Each number is 128 + 32 x the weight over its row's rms, rounded and kept within 0 to 255. Layers, rows and columns count from 0. Numbers have three digits each. The size before them is the row's rms in percent of the matrix's.

# down: layer 2 MLP down (transposed), 512x128, rms 0.0519, rows 479-498, columns 64-127
# up: layer 2 MLP up, 512x128, rms 0.0865, rows 480-499, columns 64-127
down479 098:110197140148110055164144112145141093112046179116111117123152158140106120104145094095091101091113118157169185210103061151050114149121142089171132079114101149125154151161117193148072115099145142
up480 096:103098172109127145137080155123169160125117117109145186084059157167137048095135141088046122167168122151138140133113135070164104105108122169126167156114092096140151139126107101196114133131065155
down480 109:117131102103125117153145119154102116136145117114208158106120126107136212121106103159176129105156232137067121167121085118166122102123168155103147122181197128078101124094130106150093124130111081
up481 101:092063148138105116116141102121169158084162141151112145126030139126103140151128185172162109113112107113156133182135070101111127061137135116118134119111133107172129158148072164114091131111115114
down481 094:142151134068123110075108151137105150149066138109101109120123162110125113149082086120087173122119154149080184084075104092080180174143128082213134176140138184083153153088158162148116169128139107
up482 097:182105181126126087128070173077145093102179087128114109122149139162157134099135143152103137098171066116154109121119104120160167176126113084134120177106129147082120167103126072159101141116134058
down482 092:133177099092087126183048159077114119104123087194117161122152171106075116154092167070091102093100077112132161111100139155201120162128128114092100130104183116139143112133118161163106151105191120
up483 098:105101168138064142064108229128144171162075112100112114126134131148177095101100154178160133160143107098108113142108145153097114087119082110121120153174120115159143169148119122158109151127077070
down483 061:064104132103175118196143112154156095174167168110113147109095075142058125132134125166102137152083090075118111131068123125081141126133146131163122176133136139166114147099137164109178142123129110
up484 085:137126186146094101136099201151163104088117105119200127156083179126131106145116069134117114127136109149162147173231119133100162095111107162130161112155087146099110188129131148128155132089150159
down484 088:085194138089141100149146070102127162130129141134097081139136148138034127045120169101118139099117175141123109092074137121123153164120174142123097168098131095076128156114123096116129092104169125
up485 107:217106108116115114146105072155125136118095134129116137150158118146162107151078090045100090136175125074097149123144093090083085120116120077121129168131090096242138130104112134133175120124122121
down485 095:114091146132137141172150107157167162135095123128108140186075119140097123076082146121137103112106151068183149178072113090155103153120169163087099089166188127146121184171069113120075156134147120
up486 090:094092125148058136121169131167145178119079134109141180113073148187140060104149104145121092175141082141109130107152091133104083091150127093130090125120184062129162159126087092159091136135146112
down486 121:093184172137144107160110145155097078222138119153123081197140098119124180146111163151098124092089183154145145078121102142127143131130118126152130093091095134124120142162164110072167100118132183
up487 105:094078128155040088123096110119162159198121106121146183096066110133113141107051188146110158134113135077126170150133051164183133112127126066122139189104123014119125151096043126126116142121167154
down487 082:082164143156118133074090113177107126151124153131115150101118133126085115083142114068091146133118129101155085126154153172117165095116094119128107077105130145151141161099171140182171175113123114
up488 109:160136128130104155069068162120103106161118091122122158082158140157183140128134087130122123116170097135104168150150093120061042092105056099093080165146063105162129151149151095184177092111128088
down488 088:125109089155114102128120109127133059097146153163158083155076111127162113145135126138147161130122100154190153167089098105135198115125135118172163211109139090129116158110052144129126112160165171
up489 111:123085188093036121121115131115081100116065093108084174098137097161125162085099137161181130109138082140141126174109152074205101148090110083126145138107107191173120141166108134158097152141106111
down489 122:120099109046097125097113100037174152117114094102133142080134124120106195170167114108126154172097123129130170194142123059157130068095154090131136157083143089110136090101075162183091162152119132
up490 109:150099119194085140049055133135142103125169091133117136137130145160165127140119088154151092153199088162120139131175120105094085075125091078086096113132101111133125148134113096197173099108107064
down490 085:178146118147116124116072164132180166089119190132123139127114151132089140178125130136118113122108081153160173162070122116066108108137148104169131159129120087109094105131132185069199142195149131
up491 093:135132081162110149017070136170071114172131091171209144100192155136119091151142092215154117082105172115101196087152108088142081133118123153111157130144132149153132127177097119128098099140141153
down491 103:053126109152103142126164062118111140097128093122202117130142121130179172123088091139125146082105130094086147166124105124161128122119183113098071155087166075094098116125130132127125127121202206
up492 082:150177127113093144110091129151128151176095150150125113071175119134152082113074192121180143150113140129081215103147123101106152137121080076099129143144107148129126138108082150124093163106186123
down492 087:131106145145114056146109106118192165149123084149167110202121151121083118179126168148122128172158134105127128124133065081108147109134121197158120105104109095162121164104135211141106183116117157
up493 090:209175136150119119123106065111112097197077150145084193083171148133124164200176151138096123141125137080160170129145115183092117089120106157109119157158076136163120160084134134095120097105055166
down493 090:093120100129119172196199177127072138143138116176099150197124099165096152096131079136133111134105127143128090157110134121111138161134108165111141072109140071074122121163090089099160154099248077
up494 111:146175126080139125110070081036121152120141139114081217080127182097165069144069206071107122128136097116146198113113137109099122097099113097100118146070096123124100166115146115112097121116087097
down494 144:065106111075150142215117126070143154142135130158103119180075166159129094095092113086173109124114102105135088124145142115091114173163162178099082213121099099090109163127078109175066097135177161
up495 090:158136148190126127157114086075104158075107133183121132135164132142128128114160096075168100089162081200179112193151087080124100109110128088105080155074085102149123111157103151136111145124066070
down495 066:103098081103166141134153129173118113122172103091050154108103108141146172103021080083147100091107128141124138110102146092154175136112162160109103108124104160165109105130148129118119189140117124
up496 103:078149108125181134117124103136098178125162103140149163126172149160126152121112137135171147104158108136097122173088115105192116175092104138094127117147140107142128150082087106118124112097144099
down496 103:182098079149119180127099173081165099139123162136096115156083128070052055206148169130147136132151163146124124099106151104141149128087131095162159133078169182161114170118134144093117217109107117
up497 111:145108131152131135120119181179132133119087101110108159170117144158153176108137129082103161103151127047104163115156102183080097117128086180087119152168124106140140183139179059156137141097151101
down497 126:073167105122123095198176127121131144137044090173085137163153095132130083032108131133117094107104089171121115174137077152102155117083132098214116167133098118071135190130071186129176143108139178
up498 090:164102135140112139127140116153149148092118158148090085097143113125163164144163111120089098201129071106098103108114119112218090159108150136126102177125123114167100100126123084135148071122182166
down498 096:116073115094135180092165146147155079160132116117194190118197157125138102049149158138156101104136164115146157177128133156120106142132125142144166075151166149106098129129053120098136124146116147
up499 083:161100116132132160074171146062134141128199043139117126101098103147155138140107130171145131145183149188112124091179149158173154098119106086099076146098102127167152131163159103173167141085125101